config.toml
hidden_size = 256
num_attention_heads = 8
head_dim = 32
init_std_o = 0.00459
warmup_steps = 238
dataset = "wikipedia_en"
Each number is 500 + 50 x the weight over its row's rms, rounded and kept within 0 to 999. Layers, rows and columns count from 0. Numbers have three digits each. The size before them is the row's rms in percent of the matrix's.

# gate: layer 8 MLP gate, 640x256, rms 0.0819, rows 531-565, columns 0-127
# up: layer 8 MLP up, 640x256, rms 0.0779, rows 531-565, columns 0-127
# down: layer 8 MLP down (transposed), 640x256, rms 0.0766, rows 531-565, columns 0-127
gate531 098:505469590496465467487516532496422448515467438462470478471549491530476518546407493476511568434473510499462579466399469463593506469464465480528485471537532512436401507495517562463546546492611555442617482592550443429465495403531491465464507534493502508468540597510481405499468482559506476503505511489518498428497541440491490490560580562499476510423558585564438487538511444486471632534542
up531 107:536446536482420493469538576537530475611596477443522452440565467569453567533551544455505468410432587463480534583516490509538572378514500500452539583537570443505514390540445489468526543479486510529534468554557462492533447476514516519527428381504461515536496451460419448519355469485542460503567505513479463552514511513536479537524586492429435450475465461440517394551488574505537463499502
down531 098:490508503508525511467474580402538467553533497578606579403465557509618487459517535440378497473528473476506530456494471505463412484529420517408585490534457541450529469524492525517528427529450391521428465468403556438516457532491525514595386509499438508511571422519543521489417508448475424483498444487483457511475422415555462552426523504542475431546478502550538523424488470491509501471510
gate532 107:540577450592529525544510463543386536571549508528465507418471529522454431452508468521458508449465545529461536485469598531437453597446571464597461390455390531538547537518544618637546603434500541462490513540446503494565410504485516525567555467516544513524498478539501464533488477461546552515527568459419502456498458474467388484389504572570530393525490522563490468491488478437526551563439
up532 110:529543530444583449474483488521570516459427564488514507559496500501545490515491629511562492433527426512599458520431495553520528431539653500565515493452511485566509541530534504451530480352457522338533492493519448519560443515584505426508531483525468495409510570513496469483580537419562487537522478476514555435491519437447461455507474515592557474495476620587460461453473499523482482412564
down532 110:553543511439555520603416456509561463487441587559511592448538486472494507480562400539469491475539481553542466654463403459518505491533558511586521493487518534425441491454468413512477465402561573502465473552533486565484436491481415478429534489587536502534591420494475500486578506561444469490466474524641604425507482471488562593489468416425553480423504532497424550526528496613495493441489
gate533 115:444513449485501481443435587501506466540520390477502497396567542495447519483563551474416494523496489416435478484503497556470475476488453500484508470482561483462497422519530575492605552532559536632592577523527507487576457534458472534487477556449466551406518531475496468485530417435585500542425448459441518547507554465478450524409571473516549461394518462496417535447450538545486518531377
up533 113:541528505541481422458507526473602521501500476501532530513451397531468616429497487475457501423418503427440445535504432576479469504501436528431513441445519457437518524453417527419546593563520542580416498490416403572584380558440549505483439453553499456415474554481511536441477459517523546575554517541516531543555595500518431542454515410524496499388508482559519543596545560546404533496410
down533 110:517460457560594532500459445533509477505577436526489494483491453499559545532603435534510463551538537576527425477510504402487559456566477469475604443543430562423489521473390546565596508437543467521514508456556535499564543452432466513507438490597457521527497465424423523494399474473568551500619408548554503456519440471493543487473568494457434518408522511492540617555487477590462397501479
gate534 101:499474576446466543542542534508499441480481512436508431521523457494465604514546496506523489564419548471533530506546525527512491500455462531533496406492516558516533495545546446457556464462417500446470540498433463490500447448422587571522546435509460484456487402507516589430403475364469535424544553429467534468441564442513472452429573510522537561483452495491559454531520457466521550525407
up534 104:507437433410549528485581494447488491472519461503544478444494474479467536391562485554467452480473505472557551530561513592451523563468470505489622572509512581465547476567521505441485484486533489441488558477457496487459488580506527581481476556407470471514490492548475622511442533495453493425539508487417487466343473531505510536496519491499436535502540538435561491510522457478515545501458
down534 108:474401457508514451436538494437445600475553464522416565524513551521520485519487492497452476429498462497550501410471493469480608481559487523432532585427500533528592521620471483465492563479508593512439514496463559431456508516480499568457337515461518479466548520490492575569497561479446461446446559430525390374412449554508445535538467581481510492533507480470509468433503548462491432461502
gate535 097:553509553502485514491526508490423526541515454540492475486510493513417564500492526572528436468521593349505475479525431511591470500500498553460421444455568485427495544499420551511453573576470531538474481524442436531530475490465600520554566395483524448437541429504535566450469443467424494462488561592526495573499484506427464549438505501454519537560420504473422505519459490525506534498451
up535 104:505560610484537510459537428429553505486505475487450564524511483413461641488513569482435514487556534570506507370472450502500514469428468422477450445604507508467530486500502529530451438529527526495483493471478551524450490539578553488423531459458502534438456505481382490445550470546455478490485530498517465495487428518482426549488473533476623483586460458497567543531558524515563422499458
down535 104:610462498507471571427404498619414483562484507488512591515524555480536479462459522453511523565325506491560531537402476565495485450560472523456440456459567471456473521511579441471507518477544506465518571470424446523414506486514579522424457520557466467494529504531475496484486517512523469499532531509535460361353502458529491519484549534499525414471535517459612562537539493457546427500501
gate536 109:484526511502446442532524462584476481491449443433425594515498435402584530557533515541500512490498504475456552535524445559547438449479510556543537459519525549460461485572432571557537532486491559582514474553500485484545425620454464496525518469556511493544532542606574495472498393448465512511523458485432459449480600517501425450390443516574452484500386534632439558491527439441506495445416
up536 114:465454462464557579624511469524451454425537532444550493544499446498485513544612496460558521569518473482511538589440511578510484563478472532505511551534458487494488487505452490491503499456578587404453561421436589419517478526510425468489536485519559543508456476442517494495481422539468474482559561503481380510432512463559567472512487477458405431403417569484543574607575513375547530440485
down536 114:427453457393500529544442627558511589546526480427589381500537513502446479477492567428533434503422451455447511471448520467491509546492587564529488478521517447469475563472442528533537564490546515547525500515409524442480449461502534420552471561480539463450490437452468469497489453442493457479537497349521436515585483540580486450489505470435373481478447552520485608477547441439513497493450
gate537 092:518324515457546549458512518477463489462457434524513411424502467513531497539459449491533486431453585521546510492517544417469435540469438415513430562529403601354498450541532495516488503514570549509556577493506536421473446507519355527500590529527580442436491533579488508466486549533551400490523524413456482511414546464522537495527474433555463543538494464465543558493616435492494444567388
up537 096:510470467480468512599540516488538385555571509529458444482424481541484491527491525351373550458500542613510407438418463578442519449488483524494525484538441470479541507458552553492476582459529522453377501516469427387502541502530555476510544462480472469437544580485471476453490531429567547466537508502499477514450465528528486508497472577433410487477501463458583509474417497448448471479524
down537 092:557447526495532489548468561472557387489520498464481488464402442552480453563431495483447457500416528525511450432503487386491407440551523538456505503508371512459510432503511524488429497570586462463477566455494460408471506418540519530488640448451500423419524500529514506525452532479507526486529544526501396452486594521441453591540518477569428509521598577488585455526540433460533447484597
gate538 091:544438438476505509467532456475443538502495504468470502498503549585410467520534485496561470415520503496407510490453568500593446451503452536502443472541520475433576510550458544458471554450445481413481446535463514550452553540480505511593578462367591522464479608499475571567477542519417538551525583458498511449484453511470485431594467527450600572452455578480502586481507579510440440536524
up538 094:479468491379454449381450478490452535487568440452614446556552505558438502542472456442460498533481374460545533482586556570512481525482385508513464630493438459483471477506568468410495534522475458393346539488540533556449506508509554547407497556412507509504421476493518558566495517530474473465547442488417524469485439479417474480596513504400593549521543595509449549528575540508458462491539
down538 091:455521482555486501532466565488553418486471594583524545508474506515477529510425560509470491511471611503586421449551456478451557505454508492497580512461462562553496511470541453546495468484543504503553509479506427476585486507465434493448427407519442514561547474490474421432560444429544526424389443561521530586514590521614486578325505461553324534506520447570478512502469411543567510511496
gate539 116:534511554459516560468515446553480393515492424525537450429573561571445568478490533501463507444487560453465467443508503480464433508438538537447497480503430388509475483463481496480579511570419553579502561499504464555577434453377534557420491526436493576547434447467589518445498475509469475507467503445526464597423591483406490525487510547424506436633483578475530456556498470536499578455543
up539 115:477569506507508420490449502572422544532500536462499443505452501509520490501612599461522486535540517464498459529474537494482482492540515526556497477549448484473608455513478450547536522456500404426454519478517469522543434566433603428500510422551486415497480458529580591456455492481513500423386481417407604475532599464497529521517411560434536681422441459474494518430480460418558473497444
down539 116:464471500471531457464542553486480409402513525514500428550501484426481510593540529534523503513514559563493484528493517404518507501550507479492538522505479444457535475419495491536503473360451458513472496448619551585504471529380466475539534408572501487605501505707464437497522502511518558454525525437437477539457534507582492485417487440524547476489501437509496521540561528483509397413489
gate540 086:471491551446487474499552513546456417538479516483469542487589455551556500451473513515482552527512463555590513467500480434434454506490557562441516527487538507537393443493528574539529454520465489520551512577521526383561457454421460472536451633525458469641563404507452474532541485417566459604500485447424437616423605514452390504506603582556477451546531442609521447525591592503497608513467
up540 102:479500546540507557487452465503531488506514519452447470509501427520487563489490522481461469473510638486518493615494443484603556508428430416534420516511488549493571504534488444517560569502441484516440534466514518466473559504464508462421626507492445614420490472371576512447444473537460545514453522535539559450552454442533527398485468433463513498460444590494488574456450388433522491503569
down540 084:495517569464524493484517485506490514521502519464472525508567482475481512480446529490465480519605539544533540496544467436499499519425509510484486535468551558490409422451464529532540466536428437452498462562487509410538539489440492496467517596475410496585497513448506498480524469448444463563444469490492522484528506443490482468479646523492456434513595540560518525491548580462550631554527
gate541 098:452517496565477434499497487446474428499545454522460557495559506424529517481558488492461627541479539406390587418475602528504519461465498507536443530464522479497380354540385571526544579515520515561564510540506399502494465430526523510586506530444567486507516465485557460434594446493531565514404441567521474552442522514557459521488479494478538481473539412549519450491425536501496489447512
up541 101:473531475536398453495488514520473546530463574429465534580465430587384521444500472679436507497575519529547581470560523446477482514454560509665522488461366543469454567473608552561510444524493498443517545541531530427542484453470414466550518601568499503504530520452488476500534475509567515507516459524514564412562512420489502499578577562559523464494544487531432540445520508450533545543453
down541 093:447532519497507456494515462457495550497480528528494468600547510527467475531505513595464542505708461497468615446462504502541565514475520435565406516430507421523516490502450497506457573588494507518485403538522378463538468431534496512456591588452531442505456597431468452431496433543466456598541472527577506520488454451515512456532516537578559509531511447513431505475440543515516480494471
gate542 079:522485572511510524553441496506519503468462425478503477491589502438496573477390499557477538560505486480477431514415495481608537444445445509494523483424503557509563534517500532566585514368522454520515529542537584478538514472528577456483504529469455475435501533492358490404465504522494479575478512427529481494528460509551488410425563529559524440468521637453463559505434523542522483534499
up542 080:499505429467554480528417490456550565452484449437519492485453548451487489451409434460566514466482498498426474442430506473586553443557481519475574518533522502544538522471404514552515518440573458474438434449480570564499570525523603455444486482472407420493459479529410531462444546557565484556577475407534547546494455577517493495478466515571514394539483525396490532444498575527518473433511
down542 091:546490407574506480522569510487531526487518524476457528466418486515523458529485442495502385480470475508571416503499547597478519491487486487492526528589480486562513415490512498497415538614508550531526483536472467572584542551508463459536501520367501562580396506539548529461467457506527563448555506467433510564508501529475504526504488477592470561638476447437581526369572501541493495485546
gate543 113:488529502534493376535533505468495526571508433545479358533450473557542555538567587528518531427516548509531516525473427592547398404498495491497427465407549400525523523520437535546548495497463547456454552476476430538512430500494501539531535405496559433377509492504535479447431465464534497477495523522566500518518554493433440612417497520472482458414465531508490487571462490523483602509463
up543 111:506543576545452457459515530621549506411435492522446512493432519488514497506470475495454547507480469588487515506422575555476538541560488475509519482413462559532530556494486568517504432505454495587487514499580546517582460448565473541523464463569409547519493468535515399458523484520520543460452531560573541570486578503601510472506490520515540499457537481465480446422467529549430552492470
down543 110:497539468433501473435529428513597432527481505599533474493498462526519560461456467484468494525537522476538519499474525449495523516502663546522522583522466539489481587391482455513454519419503511486485565519526580476413509531533569522502548530550437518492518545470492542582501461578491550503498427563543508425502550506529437580540516484479514534532548501454518514496438534539393549586480
gate544 107:456495544569433453361529586529486440472532487498508440593513526495422533489464537544495635392431515432497523436426488592575485522404408438555458506502491561493514546504472462510586492434618493445486539486499536436405505453467482520500521518554493502436481489483340467426429490532509531462476562520509537473448462488420499524532597494408596525487538485461456468569515447462504528528431
up544 104:521507592412557462588464416470471510474500424524495450482470388443457517464591596457459490528473564441488653516427517440522443486480528520455467487529496448514571482479559464516531550553466476535496527541448532453449495480556436415478515409505505421482495434573496520517498419468487522523524551476465492513489512495504498512529539513529501522394489464518559522445458401531550501435471
down544 105:478535414444590495299518508529495539511457449507518499509488479494468483517509510521603536513505499497525411511536467558554633455477542487507563538438537480482468384557520557513439496534483527459478561478495487484528478566460516511532534551523444596488541471502502489444458435547514477455511512539410497521520433566549505472496378483559486518593455449488498410490550647389502467528454
gate545 101:519480526522489551457483411511484557620543562475406524457519431558529550568519538535553492511598447605499538512498547585507478494478447497487517479586462526437517514469518577450519536497489482487448455502381504470514485484383477447491525437534399509411489432410497476486437499488485616368461579412441483501513482473529460451421496468490527487470485435626536543528553506477449513447544
up545 098:518439510481433515540440526477465484410441500508532420535539577507622518528477452458434518456545501454505377494495469426572510470489618558504543569521528586536518435481518450517520499427449488509511556539613472533445484541506471581509518459488546518483549593535433557477525526512520482591474481598559467473370501483453585496561516518583535594532452629440406484470402442480497474465447
down545 098:555481538525556570501472496507552575594476469475525485440493486519546586581493440523472461457501389521550535535479575475637522477494589490491517505515431620473521526416501514537507580448410424515443493545473467495508499567492406448482506399490487475508499442461499506460576552506437535429493639506479510493422486470531498455515571498551574493504420478563416511488550515492466492500495
gate546 088:552425610553418495491544527512453457524570419451425490552602555509606535541482529493575570484536479529434497566544446550517440510420475523553482603445609474506511473492465489479531477498467541563499522593445491520529361447472516471497488507499467499485486541451459437433555507478439475444445493529600446555485521570421570501584510581469500536584521505514457459460517529512495532479489
up546 093:558462513516383421564524546558443522506569488500522501612433598472513443489537454561517453473506445572515530494546499469366469500583484504495548505395531458464621584564524464431522495480477490525470481564469463537529343512531612446468533456567491520506515538404496558469504541468494410577505420484502464553557524559498527507579361456453579529554541532510557512479502547546476437533438
down546 095:554475420551502518513562518473512501464520505516487543532491510448510438509489438461483500542471549574483502517478504421470532472563492514424521422460489460462546577550531453528524458459541515487516484443510457567481472444516529495492483542535524452526474475563589544599546599572500474605529487508378467485543503423489586449402416431446589477536471450480561557543475571380452496542428
gate547 105:505474510532520457482449497507473480520466528403524553508501520520494510489466604505378506607523505596470533534469450553541442484448441451421521473520506662459448495444514591490540586551497498530534559538470445476526448533486480377611528546495494499494491501512570523507380401487553461493542501484424431503436620487555517447374428556560500511469392442518432456520573485474499632451535
up547 108:456519507500475488513536464538450523429459416356586459462506482484446538423538504406431532463442516422488531573498488468428560568521481410500515423494469514519423412506465496551476608502480504535504600468553505590480591498548516467522545555488436503550532432434465566445415535532555525539461454458518495529574409531517444401467504521511600451505466540517570472493433447433541512519424
down547 109:446541526440530520527492551548437569473505386641568507571510522476491452496583506515538476393406501468435456593480518508498478499516515447449483438508405477516491486525528457429487553414400544458576499505540413530520406520438520478513397538530508480411481486496454456435404518486409492430534426525469495499539414437434388632479469549485453484547544487513530392491464337475487473446451
gate548 106:417480468502489480469519517502486593573464456472405488493559515464491532437479433481411511530458550499535498533490561462590469551526472530449484561469494584536451504518571571494533503483531519508577483538486525494499454535473458544489491588511538491485469477490632566558552546432495448423493502418544480527511476498480491472476580510602391518428561470548499615507513472408452530443428
up548 102:469583548566535548571507452406523524618546463450529536466589515442547478406493541470571517532537460461466541537406529533540464541496447519496541493625493491484502441519398519562504559485492528534451475508507426587485518496470499412504518455442439426526492526536546532498515435451596494498409485493488497545431544529493459431512529505441478523482446555489502477427501506509449631419428
down548 101:462456440505440508441478540511478527536453472526540520585485456600445503468552461545471548500474449461513471471476552549451454503531552557487493512477441526550458645562552461444501511466569626434488535494486530618511544505524597458527636577482514444512477484447531514495424552601437479524500464470478494555508549472492437513462554529590490589540524505543480552554577443528530517628471
gate549 102:585401476439460469386452467496493433476548575432414427510558415532461455418426481471497539555505496530548533593440589608530463507392411456464498524455526587459552434440543482484485449510549477601413599494409516507546492517447537515501602462455452414588524421528472570476457514457533497468563452555469426599486512396436477507431356484493510512554579447504508522556487461452496456502446
up549 099:560529531440500500505505451380413519475476528494458463457504422493546550441506539509518559543427515538497562539535561507541525530479479504532454481531587599514539394463421549495463497549471559431442510468465547490477490439606477487465501454508461464506467503520491501439583473522494456567491511468485557471555498429460407527534483524572489437512544450638505475437549618480459502546461
down549 100:527535563409574487426298501600567500510526533470390487534593539455452460470490590557508517383480487516492527483478406375474536502467489563446471552488517481504510498511484481463505507511445507559478586470471432515404516554478510535569454515457467445418483455460528602498501425517615382542532526575568455452510455426469447489544474505576456549461556512494516526535497482442552502444493
gate550 106:429528509564508520498524504522504446545438475507518494471524456521450423462551571593577596492579438481519574548505518563517490487427485431533454577479497480454559467431465504465522552510566590522462468541519496492448479459523458466549449485474515612424531447534430533382488555535558534561464498515509519502411506529502462540522583504468502420493461442456549511519434520445402520451493
up550 104:437402465488445611549511545475470448415550550601495544419508493498527528526484541520457507466475551449596508535357474517501446468538545551535612493524569523510454495507653476482556440461452444545535489504487564582495450404399487481485480546529554445539493492454480478537443465472423565533589577612569505482438569482524504498475478559493542496494509491566465520622500496556533427464537
down550 106:364513440499534567547477518441482470494495444405512443549496402478479588532580596429505463394514403547476501501489516460467406483508514420511454456532505522576499548464583479549523503484459523501489490547535487513536472493454484531528452555533557441518442451506579453425501520494508447508459513459534532530527462530573552474436498518503486503504493462499567479634471443494477461444559
gate551 109:602456455557494554540548449516450482546547468481353488470490509543502466424522479515469537569636533462492530488503368607528479457469448455540495518455519462547485513449554550488524509573500551481498525421556529499578454598489487548600520476423468437559508507467512556444515445443512555440519463469460500543432498531459514461387453573410554424540458486532515550505515455521465384509363
up551 105:433502521547458436410481481613509505545564494511513546493432449538554586508578505555475492487574544508548565447597474510516579569503440475605459557550561555556581524377550501547575432484645469577486460494526483469480424548496450516510489589530503518500514421558531539469622557599506564469481529483591599455469589486498557519405507548501541440471500482510496508593476523532486509468529
down551 107:475514526415490461468445452587447466548489516542420390532418487480502518523533520547545420509451496462480531506433423511551474500482434591476557662488477582559475533496477446497555533536473535577449467508412420499448492470560389562547455565550409513452507607577438602549474592558605520537512477614507530494399441492484549497432551510473473435507503498485527382537421489487535541476462
gate552 089:523561531529486419505391646519558396571504558499537472519531563549450438396511542463470541443490438504442511534564421489510409502471540470467530555541636564575429567464513555407511545498561479512535398457436480525478478502567475478502389486510534505505481508526449479532443396433487556471519424426517407509467506449473514576506488519469522484495526444473472525548506472580491533506484
up552 089:500532579498558477506450443426544470610473466467442545558498455547484423578532539493506551383449532487533559519452448445507490532512579509463462492518582534370467547551481566442491517520490495429591531604510483389580409516589417517550487421511518553510485480496493537531460510461408492561514441414464406486508560536505433534523473493550431504424465539484518484485527521441494500528581
down552 088:572435483493523554483483482520467415510489500421569496456412495455471531490409510403499518562473480511561511515500544591561475452572461468482482516499509553545497481477460496495536437559537530565418484491504553568447548508558489500419560513538481483448419599560472410564488521578511602426514505519471389541491444569512558461538557558547472452510582539526490472446468499572497478487467
gate553 106:450395519512507474474469537500400459526528519472499467435498488630472487507563468476308499457524493495502481394486473486468391472480524533542445481523530449457549514587489537528570505485448478463522525504441509537518504537445472521520611476509561503484457511436510522548391549533511470471547487469425463498402592442555476542521485453480452518508549509457552520504421472530461370580442
up553 105:628520529459514445535532498463480522474471444497515392480469511514448518434480572518563495467541508547546494622475466516568469378551469484419525505447549501510473493565309479520494561489534517653476513466512461555519470479544457473522515453438475516571455496477481500468409480471539555427512469508474495604494550501495551496442462478468532516455453484495528420555476488511506494409504
down553 098:481518510497459474478505513547520543453524487544528463563495501507461508490550513442463599532489499440475437588530559593582536512414383490554530497471526525473402490569452461406476474498527578518492446521479508489436458443467528466453426421609530681562527428435487512471530520423537456482528506459467472550437442550453475460477456535475506487464480537492552477559502487524551520501405
gate554 093:485457409514518445433495553475533514511484521473519435463533542622533510505540504353510559556499533509526453412470486510566465572422491504470507509519524556479477478444621502493549472540546582417505576576548526495442534609426509478524483476407541413491431544455432417520497501468424479466437465379500457521495479408356582496489585434470466481545625510430448577460504495547504571599488
up554 103:436467484399627427562437492567423485459459466465462497497466444385443509555512530436523536408517401385587521488591562486517470584458441491524491506570475561509604442484552442404442490519482411510474498481447518524530444421524493475454475468478472522512431501486369487466421460520505511558408595525499523554499431501447445434538477479472534623447411482493520444540529460454660512461566
down554 103:369562611511442551418602463434405527488489533545509448528470463495492527614522584641473450528462556547528473475502509454540573439591544526413489495503483502423563549515491491501414446486503507566442542593568442471539531536497481461499574566472500526533590394562553509525460466464566473449536528512492531432514478489464524449592484578513466550571593460526496548585574503452538477416492
gate555 103:525510496512431393550482462634525382565489518504479396507550545522442493518443431523441511468546451452458494550488487529547474481430527506554482419443458592500496481506579556556573615406489528462500495562490555505527614572525539461597497553481530373483534451486469462479398485381514561486522561524424447537398596415398502424446542538574509481583515473520540561533467455511479504543500
up555 086:494522411555445469451491451547525464599475488505533459506490566463441481539523390483502478479537454454482525478541543582438523464492574519620533463522356541533549494507524459605497538538532571451404490502524557492496511565583536421521451572532512451482480457525511475519457461446569570517518485469389538544413509460451514450470546559506497435630548474490527486511503499614427548458487
down555 093:426535532483435599417468471443463550529529488535529504494462475444489458462492518559539507476432485584448624455444529525458534489459618508429538518536409492575575536464413517535508453566560479537442521466528412496499446508591529493557483493593447480490557569553516526529501486471567515528512472520418534526469480598516522478536417544425502474538539583455460475502483537510505559434456
gate556 082:496572556537411567551455511449425437483490440489493455547545496420565481401512575520478549480557450524394480516433370438528412522464483434507535425512461496417548488523602534503499419539440494530513574550473450523428470492555476505509557428505578512440521530578493427439506488502458482531446450610539509465503561498524481451477487602491438559454478530508428499498503475485412476541503
up556 078:436618498501502449570486540440453478482437485447486461544499472381461453419519515439571553477480495574425486551445323450498463533484484419499517513489486469394463519449488498455478423561476508562403563507440447514428501529551533476466543523548507504484464522577444421433504432469527547523512468630480541514482529532549490455477453541495472496472497511462461548552611490506502585527489
down556 088:468489433473560427523527520466442453458401515553536545460439434393396524508480513406531512434467597510489482521528530530510528525492478469524463604453500453471450553467454447449441518486523530523379550551454422456557524442500564527500567475440462571537505485519426443424511455467494616438496434502434430485504468518553518576474501517455476478536504528426475569562565439508570555491517
gate557 104:586474473491472561476566496514501409469498451539466506462486436541488598569491473514504519512501464502481582532441511601552499444395511380457470585452516494449423421459464522526506532506481457576373466522533525516494520549404456466488522466531440543518468434456493515430477510510442652413391541513561518532496506470478500558471436519420482511450512428517491467491464484424479487429567
up557 111:432482469437436437535439483482504465493574585465519435509577523502587424440606474503470582565537511479519473401503501396495484607545458584491510492490503481470578531491513482480554503471553557451560558476469521430547501477558521556531507589536442402542547573456513520540516487502535489559536476473489466543465512567505554483564512564499474525602474503470577553545400460583550486549383
down557 096:513503453420456513476580440496495553416491466469599427447550445543498493515510508540543495501511538519494485538434549550577513550464473523438572469560556466474449487499369559475432501425573559584482454499496447525471501517474482515434546567453401514453409386428516493457482565466443624451475571540518487471444542533543555482511514514477541428491537452504491494482498466489540463482500
gate558 098:460496476473596599444518510513520580481556539555567612523481509409580437513406486518505449472494541538490493463517475484514561509517492498498543517475525484466479489405557408426453472514457437434451491454483533532457590525538578426364495529488492482457369548525487566470512478529432517526499528477547533433589387509514583512546532409494523488531604580462608594392455414474511494529591
up558 100:517510503431438454536514390499467417436488414498532431454494574579517449455577517471527535484401466504536513478494494486399470533570526539434500503553497436543480486534468546550456465521554581554526511526490529516486421467529472504574447490541502549536563440508489476561462500503561464532516495537479506573435597515516464558536488577509455493452481450521430413554519541564551493458446
down558 089:492462485537587553486476513516503573536504533487463583474504469395520573500418489502473464480597542499491458467552498532610540499474495474524506516489565531433510510459481439420514478484437430454449472504488473470503604521460546443441514529461470470499427526410490505421473484501451573457491493462524535445547401457494522496472512442483478548595568554451596617425492439433484528520530
gate559 083:450530502472433492509401487473550495487528584463465416542520503602416420582424500505515529509599486475517435473454642536440483453520602507515544468526606526517382490483432497516519486422439519429495499509542507469549512509528499501546491495501452468502575459368423554481444489444497596482502499525515441461447534513462478475461585509475498535465613447517563573551373488535481558484507
up559 093:602509459527463503580556527464526523450495437537494486497524450454575517430413465548462540641511508446419593537519468530516468426455501478401418480505396430417553514488551475579495512489544444519421554527563550575528527454515521533520486472452544469448474460588458491442397500498449390552505526465480462498449511537514466514481379540459584539530499559548494528508528401424547505571509
down559 087:502541556541494377509441548517550554487557463479600428550540589608454499544511479480537505526503457477410455528428533486433436475421528544483474495636628539438436537407553549525486510474432558473585567486525505517532469456501393527507488498450516461468577496496539517478503561437470580540530550549545461451386524521375512495570496456390471487459501513469478590561420517463453498535484
gate560 107:475511529523565561508556540496491534520552445517455425431496446436458406380501443596471492500525479475512539464583496502444524526393543430513475387544444525412403417538537544530546464521415512536576539564479499452462498557477513542533469493498563545534522530546561495457478457415539461502532475366454520460497546411472452430441485578552480473533537658566519468542511526447532531558443
up560 103:472487561538545528543503549539542597552506455503540586487394579488481454525524492520453479474475532532468516537502514463470455467481530496584423526524484531586500494634548451436503512607481461441603438541594465506491423519442500581516484397495508456518451465527442496526574403547477520495489563454498604497546493523518467478593537551441494505462514483478495597427541566520592453588530
down560 106:533536486489550506496511515488416489511451544454527489430446560536539511575530444480482461432571577505466455494483489466562431545456528423544605582502561443501542421434400541516544533495545490551562448537550468453504451548471489521453527486609504452494425433531491473513477481558556455523573507577548589558523537572536506621505482534544489500548558460426606504492576536521503395461496
gate561 100:507551515513561451472571525543554390503518501502508500398471539485624557438422617521432501533518518462443629481488580520511484630495508485479496530508565462506557463556503463597608552496433446516457519540511498447468457467431493598560505368561558515532504459514477526475493477501475572527444446515561498516377477447447510549455490542432485457560486546482529508503410487507441514441420
up561 100:537524526593535611474607439554493434510526495412452556452433493538475436478552517407456507523538636549486456538389433496438577507507468502524541523454530476576419575427528517429519460476442524505526501412496433447518454549411584588545464436499542492358508501500547431566502543436482543513509513521453571525512486507458610463445479553447557460485476562471508490526556533485429474460450
down561 097:452570449435565595564484427499528477399478559597550485451572496493594547540455416502445431479611456560548512527534462518399502464435516488496485446442501568444501483573489497540523491585576481420470539425475533515496550430528570504481485502615497447620506500558549461410474469533486615450509482430612489472449456573504519506461511498467505504549511513483441499462519515498526487539521
gate562 114:537483526560463548517518535556501469511514520470410488439513546566414495538548484530550569592538558572461404433576435641543478436394431428457538540473564532445417472482523551514524472568518519538469573468501527496499524527485446489505531446467524458492520519516506468475484476434507504390509458487511440483510530482481470537546457383480471537493525499500425460480391481406511517560485
up562 107:448573529546451489549558464431515497530424487528465461471446483507504521546519519516479525436466562497584572550514552505465602621527541534591403557465500505385536566501505554588480498460449458525519423433517460512540483506530585513522553521524481518475467501540456451569550514525503473482465499539518504450443527556466512506510451445470538404507536562533499521509557433576408497475487
down562 106:573441492455435597563487397457525581450592500537393463497437475473443546495576536455452542551529517430511567503536499598531530527466520428507480559487514444483443565576492456576541426513508544440437493488485489596548449495568469571471424464497464467521511466553565528562427530511548559420566590427532547472467452511447505559440488461555440524498559496467410516539425506551451510466476
gate563 092:590437546452435527523510520481443522592551501430557542461482454535448572493496490507527504464597600501544520468548488512623561420536566493475487643573536457560514560515518502379531505539504548471455435472530492554576611490510501534498481484362430488509471541554472549536549530439491582473486541435502535497582486560498483487498525532456469420533483532464578504499418516447568472563459
up563 089:454495501449582451570522505530497581552549467480447404544502513585503577412603535511457491413495583503435565511549569446617417571501548538521507588493584484565554551516543493444532612510546485505499485542407506466601524538553504563502461524435518560545431510498462497448510497441419422479516512489520445462472490443442467497520454541390433419487575492533543542411415493465516500513561
down563 080:590536445537465496416478502531574424557440517563561569469527499428424448528422479533563446558521504497480440545459484552438576509475451473524468434573507595468505412535502498567538450471504504539481545515544552520403490475499509406475501485589453426469491413457514555540472514503537582526458504519484455496396574529476546496512472482574594551569495518524486470457576491575456514437468
gate564 104:493410537536545491548479497533530483474507506526511506586582444485486614444535508446437504419480421613567478460477552598646476409508516509529468435514526548496424407598464507453520574458578551504424553559518537472476577559583448590555537484439464516485526443455368418471463449583454403533454511492428394522487481485363506522564503443532504577470601535479553480552550528529494481476453
up564 105:514491419556399578376513453531465380499468537548493569617500465541446486456507528430541569565493538554533570568462449563519464404495485575479508482457541496466355466455504503519489505525517520458498489600466392593453576526488567431549462482538484543522435523483465407453472492492561427447535521531388487460470492581479488593469621461503464464431507499451544559452512520453458538506526
down564 104:586473506424547431470493517483453594457501517530516554466507488424597511560504572489410511423508445496569577421466508469532486521546421479485540518512542482511487490492484499442549437526514496460518439494391463499508455526428486428585479431478522488416607513558502525575474579506562465458471483480600476445487443456534463498511416517460580478493531472466502530435463533584485413495500
gate565 094:465504485542464514515486530525494506441417456478464473476500489546472511522483464528489553551518465386566518507500486488495547453472569456445451419546548500426442414439436647536561563460472462461493576544473454356529551435498470431587479507504547503444546533511440452451476470465518474450493463543535481420570514484541408470443545538554480499503515459496480483457400557439523527523541
up565 089:548520552443527535514452477517422408504590595498458453500552498474497506515526551503560508596455563556550497576498534538552439554478405525541485590445473532572515565555600419451537475479574594506526535460468544578497411487362438498452559435454484480582505415502506533541499518529425501533482596421427465583491543454514557477514516448464528552511485541466549538540492486556486488476459
down565 097:568563533514472503516523537496421464490458513445451400431549457459459388509571432513545478514508598436506440547531605480553462521401462438488476590517548434556487539482555505529451552582549488486534550453464549513509477465435426516488569432483496528472437475625444452525435509466472515520467518510532548501394488436597467470406544521568546506510496477563523498504454506589521488530470